{"n_head": 5, "n_kv_head": 1, "d_mlp": 512, "vocab_size": 32000, "positions": "rope", "parallel_block": false, "init": "uniform", "init_std_qkv": 0.0269, "lr_mult_o": 1.06, "warmup_steps": 0, "decay_shape": "linear", "seq_len": 256}
Each number is 500 + 40 x the weight over its row's rms, rounded and kept within 0 to 999. Layers, rows and columns count from 0. Numbers have three digits each. The size before them is the row's rms in percent of the matrix's.

# down: layer 4 MLP down (transposed), 512x320, rms 0.29, rows 411-465, columns 240-319
# gate: layer 4 MLP gate, 512x320, rms 0.33, rows 412-465, columns 240-319
# up: layer 4 MLP up, 512x320, rms 0.324, rows 412-465, columns 240-319
down411 104:458512437575537496481492459477524512521510545425421586450524524518507542527458508463560466516429463460491524539560492473586529520476532572512570564494505494625545441474523495509474521529536499451489487448553507502477454496402554520506512518
gate412 102:523458489529477502447488397380481606487486505488544517501497406537443504519496459513515476465507467486506573492526476528499512479540479479486449547533466438525489494490498492476480475496486492462537456542509504509462474488515476500583511529
up412 106:480514455466426428519473443492576559512553505468502516500541472384510494479535536499509480541528468576499466457487525546558508538461514388501424510568556586424413518490493473558517517506516484489484519546463523485508556475498522528560472514
down412 104:523489440436562476523557430536456504547593548445538525519444485499556521544441548471548501553484540548472494564467457490504513504495522544531539504555456438494548594471515482462508505548531482464536478448533548539489525493658488461529488523
gate413 098:458489510482415489480570539461558568530512469466535497458470581516493551501423439497497512438547530532597403495485512467505567516516464430494509532497537536455486499511590429486538531472535445467523473572537490520499553469500501505530498549
up413 104:604497519551476470558446470560465472493476485438498477538500507479513444499546472426528472517461494476484487485507509436450499485554503556501525518463525507468517430508433565433483452467490547593492571512422517552505505486509491461452586471
down413 101:473552495452576573537539489513480535506479480485475458541479456447534411436499472517566432526478512488454512549460535523489405477478530564524512547517503479482477485451415492507528543450534455506495534472559449480459505445620508499497501484
gate414 093:500521496517510483493519428561421503423416531508533579512470547473515528539561551516524558492473554523554480531508491532502461501515439448515456515504500503540502481491495499557449516471464521453484488499493445474466541519495508524476427395
up414 095:445522486507526454496518572547523545491492530491484567487497496561472559487472485476491509501497524506534515513502527512495456493457490514468436480475548544500447528525514491506545527520504437473506572467565462480548493488521523534559505483
down414 095:506426580453472488519473492430493503493403536560500500531493479484424433500512509505485477535449466545544567443499477545472452505504483522499425453495522478567558514469517463535488540500472530488505507506493456507492510589584567481518550438
gate415 098:517508579517518469526517544524445511457471456533504443575604484511443488565520495505468448517412472591528487490534500535528413558477524468455521534493435497552459469542500470535509450493534569472479530503558464484539537504512504522585531524
up415 104:512497510493513420518420519490550473470472476559492508494471448449538413554547475511466522497543484546500532443498458527491421489485507458481473521506594455487540483551521432504538556504503465445480542521590492436531502510476558561454520463
down415 099:492539499455434471491484446548558558540520525517495553508493507536553567491507485535479502481537507499514540542533510531448396542466486407382461503477531513562515507468550518554554564462513513458458606574493536483518423476465511548458540430
gate416 105:521479560472524494477467465509517539451476528460519529454483489436495442466502501468516490531454459511527480496508591513485506493477490466486429497550495500460534464473556443501543501445439542479566546463534446453489420494493558495500393433
up416 106:599536507545536475466449526495544532533527445537492530523541524537475550515549478494482466542538555576470500494532512489497535496457473492499508502473556449458524434513526525519498473530445487504515507465510542484559552526510489537453508526
down416 102:461536517465443548491504509423513476497475508487530480481474537490559509501576561486462546485506460487485531469461517539498502466460502451485528525489534509519433514432542494568503502485476509515598509418443537502418514545597534501510470483
gate417 091:550492544485526513524572514599494465463461501451499504566486462463535526506445464462519477478487516520452466477505516393523499498516486455478412492453423504551496529533476492514494488436517519498504536479503483514498548507494514459481419522
up417 092:541509538409543480525503515516493520511511571491447491509465527559483519502544439467513428486556434472548405495508508466566395449474507503477572534488523527503480531484496531497519497520497559546480471549466487520475478463484525471479470484
down417 094:525482597502493516477447473462487531517484568503480530514570543457482528520472424554430470533468518460488480464431467476504434482497537450525518554561499495498545554443403538399438501494512524484488482485525549512510470501327489543492516555
gate418 097:491495442502528522498580462512485492469482477502504498430523497474459541571496494583438488576464499465480528447506469533427523551474406502491490462472435521513514582476469507521531508475532476576474559520498541490481501531491511542504523518
up418 097:480503533532520496493372510500555543510516523522560506525457493425501466447487502393474478510575526509496490561536519483516501476520550498501469558514508572449519432522528494478538490459509491487459491510451544478457505505517512495454512439
down418 096:546529409529563474580516587544452503516468573555520460445455498521509530508534512513543491481507421540549527507546462463507543527498534518507494572510489461505467398516561524508500535528503550482535519492522550525497519580491533505595518472
gate419 100:518623474486454489480454499512526498563500441485505482534527545445513488533439495484482433444488507548496495539522513523572525407525472430503518561478469508500454563404541434498509461525478504494504523505550462491603450510506451530490547467
up419 101:539472536479467458551473591477515439521556512444501532462421464525492558497499513475532575474554540478513504514498512484446456514444492507515432484537581496522498522496506526514518495524493485435471483543530559441485499512501646515451489475
down419 105:516592557523589529507491515430524536502519503452515512480473464571482451483497502496458530464511569466573469526511519506529487489503476491569521473514492494475466583514528502480538550488431486473537513495545535432503516480798454489493484445
gate420 101:486537480552501402468499543633533532510499473565469499510551539540471476507480497499495474462463562443539510529466550583465567547452549467519501546558522468604545460433531485472536460553481505454581507537528500520507496541505491494537491474
up420 097:572449499489479532533520542539538558473489433500515545499450479506497484496536475455503531570545469520496549543463490605474526461526463500511519482528453555433505499467449538468438545511459536474518510453548473485555456473475531565539589530
down420 105:511512478470502568469580494503491509484489471511498498472517530479514446497518515469468492490540512575515505539463457519539459480481502515518466482611495459514505564592493576394511440487539532418474534502401461482520511452511503510515515490
gate421 104:561444432485549526576527483505516480473441509530519554534531557544485508538468514470458488479537421566595438515516500502508476545494453558500465519522434582493495516466531512441476489502478509495588503480531510461466493480509502447435453553
up421 103:514489451502502484469509529537448487450471491488492482516486540398452477579451481574511469438584543501500498524514497527503489550511530497480505545485519535468531511530522520527457508545472580411470493532487529504498537489501553520490465475
down421 100:512502542443544519464432495497404575597484445476492445488522431527452459464529453473482476553462508490409475513506490467436458498516539529547442511511492430503470531473427482525478499482518516522484537432496617494517557488501436468548535453
gate422 097:478518535500502505516502495445583540516533561487491425476511494418523497564494503552585459493525424431486516546555499513496544527493519447497454565532508513496526520512504545533459501474473492532495494507548523534481587484516496480515477496
up422 098:452527438462462548480500504427484504500529514482561535492472527509512596489494490493496545563517531482521551531466514523453528491564433477484404555422371484634554491463501462518475560422515442501476503521520473501495471480500504540486456507
down422 097:501406462506450531511469558506509529582483506514474509481547470468447540557478521522556471453468498519483576537497485461494484517531466467362485490530432554525477475515461471492492508444495556537530492463542590470526579559467480519503548518
gate423 084:503518480537490494461499484506491561417461522473449551534522494566529500473559496575483524508493466472468512508501516561548491553416443517477474533539453485554553543519457567512466549549533425557521500507526541465574479492508585509446496543
up423 087:500484485416471451422440531504483545447466522514496555535533521492497475517456472528521479506547510466486494508484479538511516498516440483462595507495461461522440491504557533505502513455561500511455573571485512548465470477479494540531527499
down423 090:489459572553467543552527462524469488463524526399408449491530510489446447510517510472517484491544495507476431559507480562472522536497444518444499575463502450512499503565483529405448431593588424543574446462564542489454520492600508530522533481
gate424 098:497565474493458422502550485535497467462479495521520528549435529536482471533527543571539475504533556477481560508531522517544578542513453547509539524539456544524545461505511488470546485529497485502447488535476490536527550478493482452503543501
up424 096:479471548435488481532428518502502494495535538562508436454437478421479509582516448431490490525474513478566516501492485531439523535443503499522553508577492545481465439479492531519500408557537487475524549532494514529461486519498551413536520446
down424 101:513509456503467475483481496444434524494543523417610511505433449504538488468538530493518530489424529514516482528494468503453564519495470518528506488515533500453476452539451537534557538533487489513497544557541447531468462532451437509555518491
gate425 102:502556505451460469453510476491500526500478532490501557482512473503482514484493512509464520520563482480519516527520493447480540502507536482475534546496490423455487420501495482530507507560442540508505530554529456413499457509506494426501489436
up425 102:515494512457487498467476474543531436524538445482468552524523515511475470526536494500543473539537459504556496509500475490451457461519527530495445561463481552486556512471461420525556500398525469431481514489472485531497485491508493485510482549
down425 101:541519468587451492536505514552438495489520557472469425493458512541507463489467491520565504495536580523472519504513506400494572499554517509530514492478568598476529504504459545494476504491461535509503546493569607466455480484518471487474485524
gate426 097:448473493540508478544477473536515512502580578490469489521527496555531573499507462617517510514500484474491509476484461452514573472508434473495517447542528430482465534573555539502514561489461484552505499477545451526498527527490495532450434469
up426 100:461580497481525489489555521461589545517510475496441557425504521559536538487485540524515426479566408502548500564468497502477482538511523480522485495472517575526451482521448539534453562471564557474447455544499550537469514453511434504441453486
down426 097:489503498468526532555491570399530488496491510550486477540566465516520491522518503548505572479465529571514478471470462513494551499434479494493469455493500444480540493544514517523500517456535457502396533503458464537445482532385499506410467541
gate427 097:505495612500456542517509547483511518509553440515511506437485444477526505559491506457466371560461479468501496480522442540457506434526541506510509476500438488517494430466520531463456506514532536529458468513463524521483464516505507510502582539
up427 095:559551498519456504458504541465544487450487514499483497492436434563481509528506496436506475472466537517480504490459507510540540507500503525497493494544539447496471501514458476443507545487550511510413476488433513553467456532500483558525473485
down427 092:546542546476511506470522540508505532504481522466495489560500494546459542544561487535519451566449530470512504532531487500387528489473481433353541519453509524549552500501520555452493517473540494508500525461490454481438476450384522564537446532
gate428 094:492548490558506448469610520511421490486491475493499528465471516478533511501501517552455476521470477499471520527517446530522574493453513457501511512474497562482566513504534481512425505474544452517524505504555483479528629498499443454537509525
up428 096:420487462497477484494527483527447520528583472533508497459480512501578509441484492548484515561510515525512516483459551492483571525531495547489536500529500474446519464454597559467500521523550500542516510552542521483525503503514486501577496516
down428 096:558453482475444537512468444490522505498508563529476414441414485548460565489418445466555477462548535489486508468567500533519468501477521595557443491454465480460540505450572473521464432472517517444490525483541507544538543443494506527450520463
gate429 094:530506465508509475463468516479463513548481558510514536448460505484474535478402549564538500517522498532474516435446543502512554497438496498516519515489472522460470474438546532515570548412600494467514505461544535527517544537506516578517510560
up429 098:449486443483567496516468432535490540541497454471462491527581505561544522530539380530525484554511496546528452461523502496554533460561482502495424528540385533477492487443540485544583480440546462522540526548498518418495456523495531468522507517
down429 099:513498474423508494449428546418551448481554456519539436537538411441542526463547535453479506475542561479496559391537528488463501540487527485489540516529533539543446514490470537452508528520512498523488483556507510517448548531467540490527499478
gate430 092:535542402469450463562478507516488470489522507516540551498513501585496555501416478570453530502570492533485483530470470466540486579488535464478563483553544558499597479491481498525523445440444479445457462529575517477544616541512483581520549501
up430 090:498522472483501505473541482552536493495545519437517502469487488479498449508476533534462542444522530491485478500505463494540482509459543516469460426556498513491570449506534491533585579539514467542543433473572567475550532493497504538465427527
down430 095:449471495485470509486526509524549523558599575512537505462498457560462537508444435586475476487529417516466476526516492537482481493537534439399543467542511554516566553462553474551450442461509550496496480518506541382511564435416384440491451544
gate431 094:480519462439495456541515537498477448560486491538463521545406566466482519479491482473521470548476506500511520545445519505449538530415460528527445458488476579490554497513452505436477565520494534465494500498507538456526458477504552505471464489
up431 096:486543512433494449500585487533483403530509507481404484540515566480494545517444483564436512485496422555498505467484509541512478479532469519512504441500481478495551533497529456501538504507459517487515555494430592484434444519522521543491437549
down431 103:476467427520523499519523494537475448514445512558500436492437466501486522518487475508526506481454523509534517509475509456465464528453464541472499440500486488425461442547510407423552455466506477531523467500550527461523542529523516559485546575
gate432 100:472505513432533520469477478479500529549515482537463488595490556508525453441434470439465446498547517505519440565496450436481541477521498444507578519530487517565463466450565469449581478508478458522413533471574452487576518497497478502526496534
up432 094:463540546539512487509407516531510543488506553563552514490477478506567535551487547526540520529511499472510472476454558591533518515531579471499534478548497559534509481529494423523561433541555458492460475509527467501492531490500526516474458414
down432 096:504517461523497463499452502443480456377483496489492455569543558431460497463494497470474529496510503475511507504433473519434515559494570464418450546472460452570503518525545491553428522474517532541483507488411484509483563468515490518492501498
gate433 098:503435526439501467533548623525507524464477537509540479524486427476545542452458477455474527522472456531529523594494444424497451565460509469515527484484470574485460538496463536490547478464515468494474563462522477493421506481485508563484510543
up433 102:476502568521456520529448530519450488408491523505447442398505470500503453492457504538543473410459419489442517484541463466500476557577505463521440494509544567412457491453455521464456528487510482493506483533425505461369429464469439464427513466
down433 105:457492580518538501546555533499549461418505579520509532515469485546482494455546509515509488457478494417463506459509518454518493474518431495535535496551481499455485487502565540459559496424526496579546582494471501517501570463431539456487516538
gate434 100:517492446450472538533596457470488457543467475523412485527519515480498436556425470477493403517553518555475507483505549474448482503530495444497385408477509476496545512500542551517494558491553548538515513532512501495504584496475503467520443468
up434 100:500448533401484508552503474595425416556432501556498472480549544513536544553514432530516449521522522508506436537493580424423514461529520503478439518473550542478528525495454538483475519533551521483444510510524461448403567512515482403455446528
down434 098:491482406446495473492576509466500462565519455519452503542471493461538402504535544499474475479502546530542409452541469529451459466514480500457423508394487507476543567432520461461532461464476519512472545454496494494454511467338543381529488487
gate435 095:464556485518527515497462493439459493503533508432506477481563515447476423489491547495492523513552522450470453471469488557440575496477513482525463501478556552461476529519522454472544602577527439497494583439505469504453482492503520541530507504
up435 096:562502548498500535575535531446508541437512564482496471635497496512479482472468468509435524493451381490560514518464485464530504405468386522505529370474499504474477485571483502522479522532460531478470477516515518520486488490490500494458496479
down435 101:461493536526487575490516541524456459479423440443468522546457550547447561406502496538538492570468528539451503510462379521457512568520512547566605470503478546518465524489482516462426522566497473482457455488429439541468541456535553581454420529
gate436 092:474548524478446499444526525494461541502464507486586511477494481532503512457484503549555498511472496493533567520470520472430483510582495520471494499524513534514459477465394462534494604485506542485461539500518461483580538489488494525464507517
up436 092:512535485554392507583439533484536462468508498552557415486466484523481528490506495521534405504470496500651579551505476501514474450512537488458506526550555467449526483495461477505526505455526460495419467523441501485542438523500559464556500423
down436 096:505540470498511452551579486505440480483465527447507500454492449489526519432516463450490465514572465495534531485452423523562496530478530508552509540547494481509513489483488507501544471503459484494482533519530535500573482571314541444575549453
gate437 104:523456527530515462480589547505527567487486501489474453536519475432459516508551529503526506559504528518568479528493528392544480499495470456493547440496468503474514503565528483549463493465500474456481560478458549511518478535504507518422454474
up437 100:525567517495426422453504471536565501526538497484571521485521454510460576471542533482470564464566544527570477517508532583442457557458539446521545453566437447502440560399477436477510576539506477501577501546465531496493472526496534553490481505
down437 103:568420511464486441480467538579513525505538512453517533518503544480481461516469490438442496545479517512499457470515531533500491517496393506509561489518441476546473512510526473494452491535544485555501455529601540554504454454485503535490485532
gate438 094:498521481549475463496538514530435478521499507491558519515506462508575513494471474488527511527524553533542514518494490485452557450545474532504468519431508534545535524421539515460496457505479477542466453618492442617518479539509557529502461489
up438 098:482513529542548533515465467556516529456487501476476533490446450484546408574520541521502538551485476503484515480500520512582461519553456468526520523575540537544522549493401538466464450453467500535525562486427516465463503479491561520503529425
down438 095:504494505467470532488507491477504554525486495501545528506457514486544534448427513522514561528518502493455435513455497474471505498582493479580493495436535551507505414497596454498544492572477446499536449386484462421554450517589485483505539546
gate439 106:536526454508460494580485496432459509488497545499468522413498485511486531504577536509525473506554474467513556561496534592508514476544534541500546487487506522454492524497530484462513473445502517466489546524498532439533518505497553499496494474
up439 103:475506471508484487489430547500558605513494480450543480463556500535521477446535604468558434478474527470514460505502441425561429511540472501501530511491529471462525565542502529472583566516489455502423453443534524487533476444493510573543554451
down439 106:487556559516517441524602457510496489544475502477521498498525454474492432538493574514515464334473544369493517488514501441479469512550447492498441418530481458452491451458491532420528451500502505437475500438545479521473474498515526491512568573
gate440 106:474536499461466485486478529457486454494477446450490474485544516480447435515501486607512438513490439587530522533492502548442561549477558550472531535477509460531530543517421537484497499549580428547495471404471505476487429524496481443452422571
up440 098:506474453534481506513500475454469564499528531563532508520438495510472532538510482515501499545546565491470519508508493460449450480494538464512393481491449536490530492480490522438437455419504482478496502508465484516479586492482512499475487451
down440 099:544411495425544509520437450464467478454517446541480486545503531604504505533494548438459520506478481495461525494537482494537480514577493471417485565382501492470473476465451420492589461459471519466498455551474506523436512568531522538458542510
gate441 095:516453510536444460475513377468479518469496550578448416530520482521521394479478559490513479540559449504533545471494451429515534453487544472504543470438569463517540565445547520528510590490513543441508492430461583474492528509495491486517500456
up441 097:468566504465450497510515464489480462498499517535574539453425492587469532519441524541482550491553455479448513502493534554604468553520507513487509460545490464484461510463451474517492420513476508557535500505525537510499464482493520418484535556
down441 097:530473520482484482545452554495498482562496582514501518459518550459466484508497493511483498466541494419517451512490567532557441446496499524497458429579520532525477519507478506452446506583451556480528427563471545464513459494502471509474547485
gate442 105:520545410481512497495497534494453439466470507434487513516540491539483554535411494500507491525481454546488423498520526493558512502479502442483571520550487435446508441502475528485482486440506437469544529465522527448550493501501505451461470478
up442 101:470535521502474503453469446537502578503470481509515506448478501545482493501590527449524468526487561493462497444510462468509475362497523511466423530522475507497493501520539498500534494506468530510454451509468457442473567494500509512561572465
down442 097:521532478470492560492505498527525564449508561547549460476549543502489510481560519500618494442441484520546525513427461495499557548486595452583446553567493504441538479521526576486512536433499543495546437470506487532557535458596500501548527494
gate443 104:456520417517394480504492497507422472451455593535511363459495524483545467532470493421482530473545517495457492434466546555477485451471503429493519464520488504456545526491434537486495462521526598511446466581511529476534499534520511497509527458
up443 103:538471501468504531546527478490480376442554438494459522503538448506468465524503495484431502474545517521559472481522526480494420445568550484501511541465429545447432505509471511512463440497424469488422460558525453449449515511491420536476445483
down443 096:456453510479529451468524467474518596539499457394538499513562480439469473488457482455545484475588519453501563512458517537472522472420465453551557507440491543429477515427475489445473452585577496594469514467484495470496415478397466506539511489
gate444 097:509537477541594505541543539499567526491561510476510497507450386485486480493489454453519521537526497539333532448491564486509474518552483521513509571535548454481546425498511523463503464491511508449529496527425422509498543496523586523562458529
up444 099:543550524501492556444485487530490549494538561454486548541519533540485436521440572514521471521506511553474520529531444439546521604469490506484425519468488449510467458491527517490512485416466523498535506515530515553453489518501513397482497519
down444 098:514433529462461489541454456543510507511586531518503407483594492483483430548491564507519443508484529473520448459452444476502511491564523553583476490586493531552471539528543560439495463501496429596500417406536510495455526470482433503492472498
gate445 103:538499517555453507512465487540489489506419496526503559537533571401575528468431451495457527499466466525483506502486564465443508557452470534496509570452451544547512497451531465483495550522531555506482505480458456495535570489505561552538526562
up445 102:419460547531537553552512482512503571461351477504521609465479518516536461467533494509487435513495535466512502514515538486520470584521555472503475491540483516512509543490454495501546446534533506539513553468422452519545516445487491531543538498
down445 109:535473517486458533612554512432504459490431484461593595516436552485556562498491569455460513458488543522495453491533568504526403545532502525484472506516468527476534486537430512467500481515521540480446525497481529520510468485515468525495490506
gate446 109:558535501464486511478530451465489474479472529491464523502395568525461510524443581531477477510463483465524542531521592480536500506513488530529513487506571492534446463484401567551445441532468535477467539449522521565538432519503515494540471539
up446 097:514476490487540435525492509506512526453529528503509499477461426505524527489488466510467477421527372446480520536476502562593550497506500458520461513485571518465513525529524429518496491530462488464475549505531509558490485479523490476497516509
down446 102:515518430542497497468498535528427478458537569513529490468483552511514486558576520533531476480510445516569481486485515525568526501495515432498516523497570539522468418509484423510476494449527458500503463494506538469507492511689563508462501472
gate447 095:494570483553534502487482480442435443554550543510471502584502580488488505510557448522450461550488443514469483567537471555524482533485438504497493519497520434458514563524520488493473478499555527533505485572457523495533514489520421474520496522
up447 098:469476506429488470517519480544561451537496495459536514449489532485475544538492513493522531468497506435521395494489484448547500508504443417513513472508455460524451542506493503440572577495441543459481540502510431465468557504500530536452515488
down447 098:501441533504523541502522515541532536504524492446546566517563456493482493510476524494542530466533522500533435473485513555471533492524518449601481538485457434501503498418519507500475511552520552484521494522562508448537472436535477495458579534
gate448 099:557439439542501458497527484479473505426440499536511530508496550474515490494540541506496503462524487491473440413462502442546507502498516458529511504475521576501468443508459398425442455478453504534550566462461501470483482523508515453549478531
up448 103:445509483479561424477522424531472506442506603464580581536478531538458459434499526484490476558431552448454453476515451518511523541538443468488486528482482422474477478493504508450508482503483507540458608517519542551565475508501530568470509567
down448 107:520434500534508521434456505523502535542506561487513580489521472527478480528419492505479472514410473511490487476536454483488493521457414508453605430475539517481572536596444577545421456582522563511494474493491529512541509495566461540537554464
gate449 097:486539398495474553560469558489502558522487416517531578529509546501529533519538460468500516536502550514504533526474521514550457453471482485473485462604470454437470498484473460515520483455441473605514468563493458502556466506502471518440506506
up449 098:462440491484458520453560552511594501454508535531540449586562542457531506503514477515455512451422474565533507489489519534441502518500495452486539450571484503475483513475515555436456484462493426499497533480483453487511467511499520458476523537
down449 090:488504491540532523502515494564499429531514456544519504518489539523500496531504557493547521477402390495469528505580480486484499502567439562341513547516496471510510494392528502517541565441481462445475474488555507467478629390390490542469496528
gate450 102:485474549496414441482532481510442491535486484505499457522536532530526539487551512554477432548547506480571524502490520443521609528534562465537497504522476495510470454497498589463514439490472526531534448477515588473503513506493443485461419568
up450 108:564502416490530513403569500512458454495490491518531478530460564458545519562562498452509510519541482525481517453519569508504479577461453506512527457476492452424501491477450495449461479524495493480473533487478520546496437479478494467535553475
down450 107:438416475453513521584450492513466512533530410480505475513505497425492456513473523424529538582488484452524427603519526457467466529453526513496487518516459501506544412447499492496420465497466514526486474485485488458461528495493525546446538509
gate451 098:593535499494463522516540496471521517448528512457526537468477491520467553486476506533441492442538571539459546478514483482441487445526556476514542521463533480564506504520566521527525495553523467461480602480442554528485577511480464502456473481
up451 097:519519580497501567483515538538514498488434561457515526524517459484501534517468513515543564497532544490502489545478476518457596537440536508525489517530432527467467492502527558524502532520469563541482456513492563509492550515507513559556546527
down451 093:547467609483539536391474487454430537565486521457494484499549478540466534539493539428493534513537535535481503473542488503496557450471483450448492477580506458496517507519457520485502438510433438483490512536503442431514519548367521491444526473
gate452 100:540509463538572506488526552483595484466524497524540554498514490533450486476539503484403588441531544473433496490468490453459538550437599480484520490498508466473559496543531462453457502533506552495521464537508515464535510496489552461520528502
up452 101:485541543496575504594541484472488513514561493610538522430488527547518482506539519549534483508455535517507509537456434523462484521563589525515485452542560500602560594491511537478467529468471497546498481488496479516529450532494498451496392530
down452 101:506481460534586517530477475483471580519555528518526526521456495449496432436483518579506530463492473501474512488490485523480497519504595499460492482579517497519533492559559485461470469479512495551511472522468401476579498496306561447556401523
gate453 098:454506627510499512461558525483534557488543512398448465448590521430532430473540434507516516553550495470515523465514613415457501500493457448479521486532465522520523431534491503512548471456517560527517477575573576527529484515497477558538505499
up453 100:603469443508525545500478475423469496522499472541512525474459525488402451560563522540504485517482467489552511534475463552494517498537489482498489494521496432465496524440466474497506536529492522546440514491473456430498516486487430579443526497
down453 100:516522461530490485498525485532492570488510530550490499475445521443489403500463503494543477453567515584525520517488500433485538490554515520553476546518477424493459545531533486499539489518499481404450467501549504438497501467564544473536493512
gate454 101:517483397545573491527499480420414480406508507514484435511535484518556473477507474517538426438456490455498520447468469427499497483541551492495553469500490478514510500472533489481528537520431519516544525536546565423458461500503471497558479484
up454 103:451523456536572474495470477501540481524478529472466464460490410537490506494455519526514482558540514468477512428483556533504447537488492554499519471487486515514511544573568484511474519469548489545480534481568465488581571535499499506441555481
down454 103:520531475566527515569479581436550479481547530537511510538515505558457496526546474513514476559452551511503527440456533515472563512512510552377559500515423453487473486486513503532496494587454484450476496490517527500437509425433429525573403562
gate455 103:503502541493511445465440476500511525495531466493459507443530516427483454434465516471431462481505513560589503497470573499587485417532464450523496516549507487526560487501510483479492485438486516511498498509447533567482464555507522513475490472
up455 101:457561490532482502553465546524537478488533457586476480490482459453442534536521550442456457421599403519435558438487558514597429519469526508484508518532523535542541477478463530450500506454498465503444486505516549467508489488475498477553505426
down455 108:514476551472496530448473502544501466490545539483507494476463538482494545457436495506518502529502533596506466494555561503429517513567485461559467553519481485535548521565460437521474514518430538473519416545476478488486483563503469520479498571
gate456 102:511456474482405525483472513504511525486483474556469492476483497549435493464533515500510508458442520544469505451508566523502476485501456496501504492495515522535543499493578515546535506533512525520520412558467479556456530509481451544513495440
up456 104:512498525575485549484475557425446569495532553500408491546499512537498542514497485438580498511446446452466544389453493474490449513585522499513507519510468411461566513520499508509466557508498487480490447519535533574452490516502483508461563468
down456 107:541449488521516562537526502473488553534451501529462466497519422512496557537455552578520519485402476502505546445557507540486496530517530563462516496534458510543603553531437558495465540447484551487527459565503465543490516460515419500479487418
gate457 105:494498507497542565561533488456532485402448558468470548549560533467585413468540483495513462500491442574550527521539508427526502488456541501495530540447435430493525466526530496465589553472470439463433499514485560499433516524507510500507523534
up457 097:527480478514542513467546491536552428483543470501522511461508529535476489469505522455606441460496490533501504523489477583590506479410535514496487525518438458474454517453566542499502537481529511548499459464513548518509484459496468530382481492
down457 101:482460549482546516547483568535533518471509579514551483514543487572555472440529556447494518525457503491523472487526502507536489505478555540515464565494476501535463583505513497455480437445484470456482567477484505419458493586644454499486484530
gate458 105:532512410476468482537477559509495510487435447523512519546456456494522561447501560550614538467445522495483498478491495524502590479493454438479464472474471510482480483512548549530540527490489542448518507566485497531409541494504499527517494520
up458 105:476444549486551427512467473579487479471457599494517557482526522477549482453502485531482500521469498537516503475505421486540434513447500546516514520498495544518539489495454548514560510549489516439461511503558521470564477497498453492480501607
down458 105:461469517499510455492526522511499450559465499459517433560538462559503527550558567483460505461560466503507437496477582510504555512434478425479485433480549475455524510532509507529508494597579442489499500473487570517497509466424508513505503418
gate459 106:525535520490512439534457471435551531512501429496458495461466561443487530450570571487394505515497462500456609418515525481497495509520491525485493423450462517553510424450488539512493505574456470524518569457516493485502447519482522504513441553
up459 100:498505488452523491461509535501530505520412484525500478422505472490524434523465515500563427521503536539542474483494479515432538430520486510479518488557457438475456553549510462501499480480497448486482474496463506529561518548498492504508482466
down459 105:503548517520456471555484488512494453474480523480638518473433510471433458486479542423500495482492496551515495484462508470462525522515478520514425503552478486490488466545484510416475539475521496498527572518579504480507486494571483507492480437
gate460 109:556471545547560549447600528506569593467509505540530469533592483533568466572531522502523482505438458484517498458520528520499492424463519513495535472545451428520508456495573551535552505531545517522490439555542534460482507516502562479491503490
up460 102:488493479532571439543474526438471526495555429484488541504542505561591510449509462466496429455545508480521508464547455407469493503458525492509575500512444513507538526504478447518500469575487531477459503517460430477512441501492474513506588502
down460 104:463506510511505470515475502454551388496497504498496470578429444463505510571528451478582519483470438501497463586500532467397525515448521527489539472498446610481470457471511424492572438531494505530563543483452551473520481496467498454515515453
gate461 100:472464486529495486518528484543506519514447507532532468498418560509547528508486488521551526493528521481536524547497551539471438508527516494498465457527536404497439534509460476571448511555470443487515558521538427509526513491503560469454502538
up461 103:530442500529569474438486491400498484555523630448493446563484534504461538573457521478451472503560481491530535568490464511481459473481522531452494527506471465483490484541527461496516494509501455587511433475543542567531519527501460439530449501
down461 102:461468481491540484497569443432500515564394510446520466512496534578470539486528517580548542529474531445512463474484539539457482539483526518466524520575458516471476520495434455527519467522511496549552470523512476486479538467624468475535545515
gate462 099:523490511487498484529543431447555439495498503463515416512597519543506512544454472542553455525506454505527507498458497456543516471538551436500505520476541475547461460539510490433524434527518456520563460497555558424523548482484556487573536458
up462 103:527487533532550465484482512478540465562485496542487448487559533495515518490498468533496495518540472493489487584491484492484540498475558393528511428520504414504450477552484556546584514493438541492494501474452496463579501468512512559502457542
down462 102:465482498397441519450543476512496505552454570467561488483480500473473521542542461535576542542414454421509617525479513525495506482427522562416491544500501545534527578516494465514368499540523498424489476536418481490505473471341469490468493441
gate463 092:497520517491523516524505558497512535462549535466552484435537540510441532529545468422526517476434503427543492474476543457511529479487467502545505457558425488488454502503502502573501542509509579542581477436501470523520488506509449550533437509
up463 102:495412523546490502506506472508436468517536511579510440482552577501495496464503529545512503506428517430527474511533531530513486485570508534484492442569454453500530496555540594487487513545511448523482503484507468475513486484501570464422492545
down463 101:504444496518527522497470463438523506508539400497515505463536490480440525442541498486436513539438501486471535543483523575535501525550539533426518460557478475527525480576537637507454549498493453544478503507471432557503414444489583465527487587
gate464 093:496476536425432496505528506531538503444554500469525519420569495508475513523479416523448473568531573503483526504544450447493484459492532414508452495526535523519518515438569508454477444445495528389481534478500516456459441557487458569559460523
up464 094:513474555501446537540506511505443486433494562510487498502508485509421500486453549474560515477544480487508566481474432449507497433500550464500466502440471486520559484461490528523476533486548397488565465445460545514498445535488500470475502579
down464 101:531573467560483496508484411454570530494470458514525517542518527453512496507567517520549473498453469501548507442516499516492522544536478452362521479501489496481444464537432455525461473527490486540470556526391459533504453481481526462516535473
gate465 102:475478507491539474480482483530511539509467536521479449586472529501467556562443437514524491420594476503476520529503462576530505486529547473483527561432585494490537520473515507543481471538497470469479458456466484550547518475509486583502476510
up465 098:490460451468538502495471496454532474520562462549485489537541464402464507505547551417520495471549488512504438494503484441504435486504535545485540439515468438472533474517453539453501453556564502546462502433500398495443474534497491489543449510
down465 102:479470575474506484536512482500473442507556525575467505426507519475476483525530524416556526582450578548463536501476522515526498547492492518494486523453490538521481455530551495519494545472422438525572557504546560514558555537526461581535461493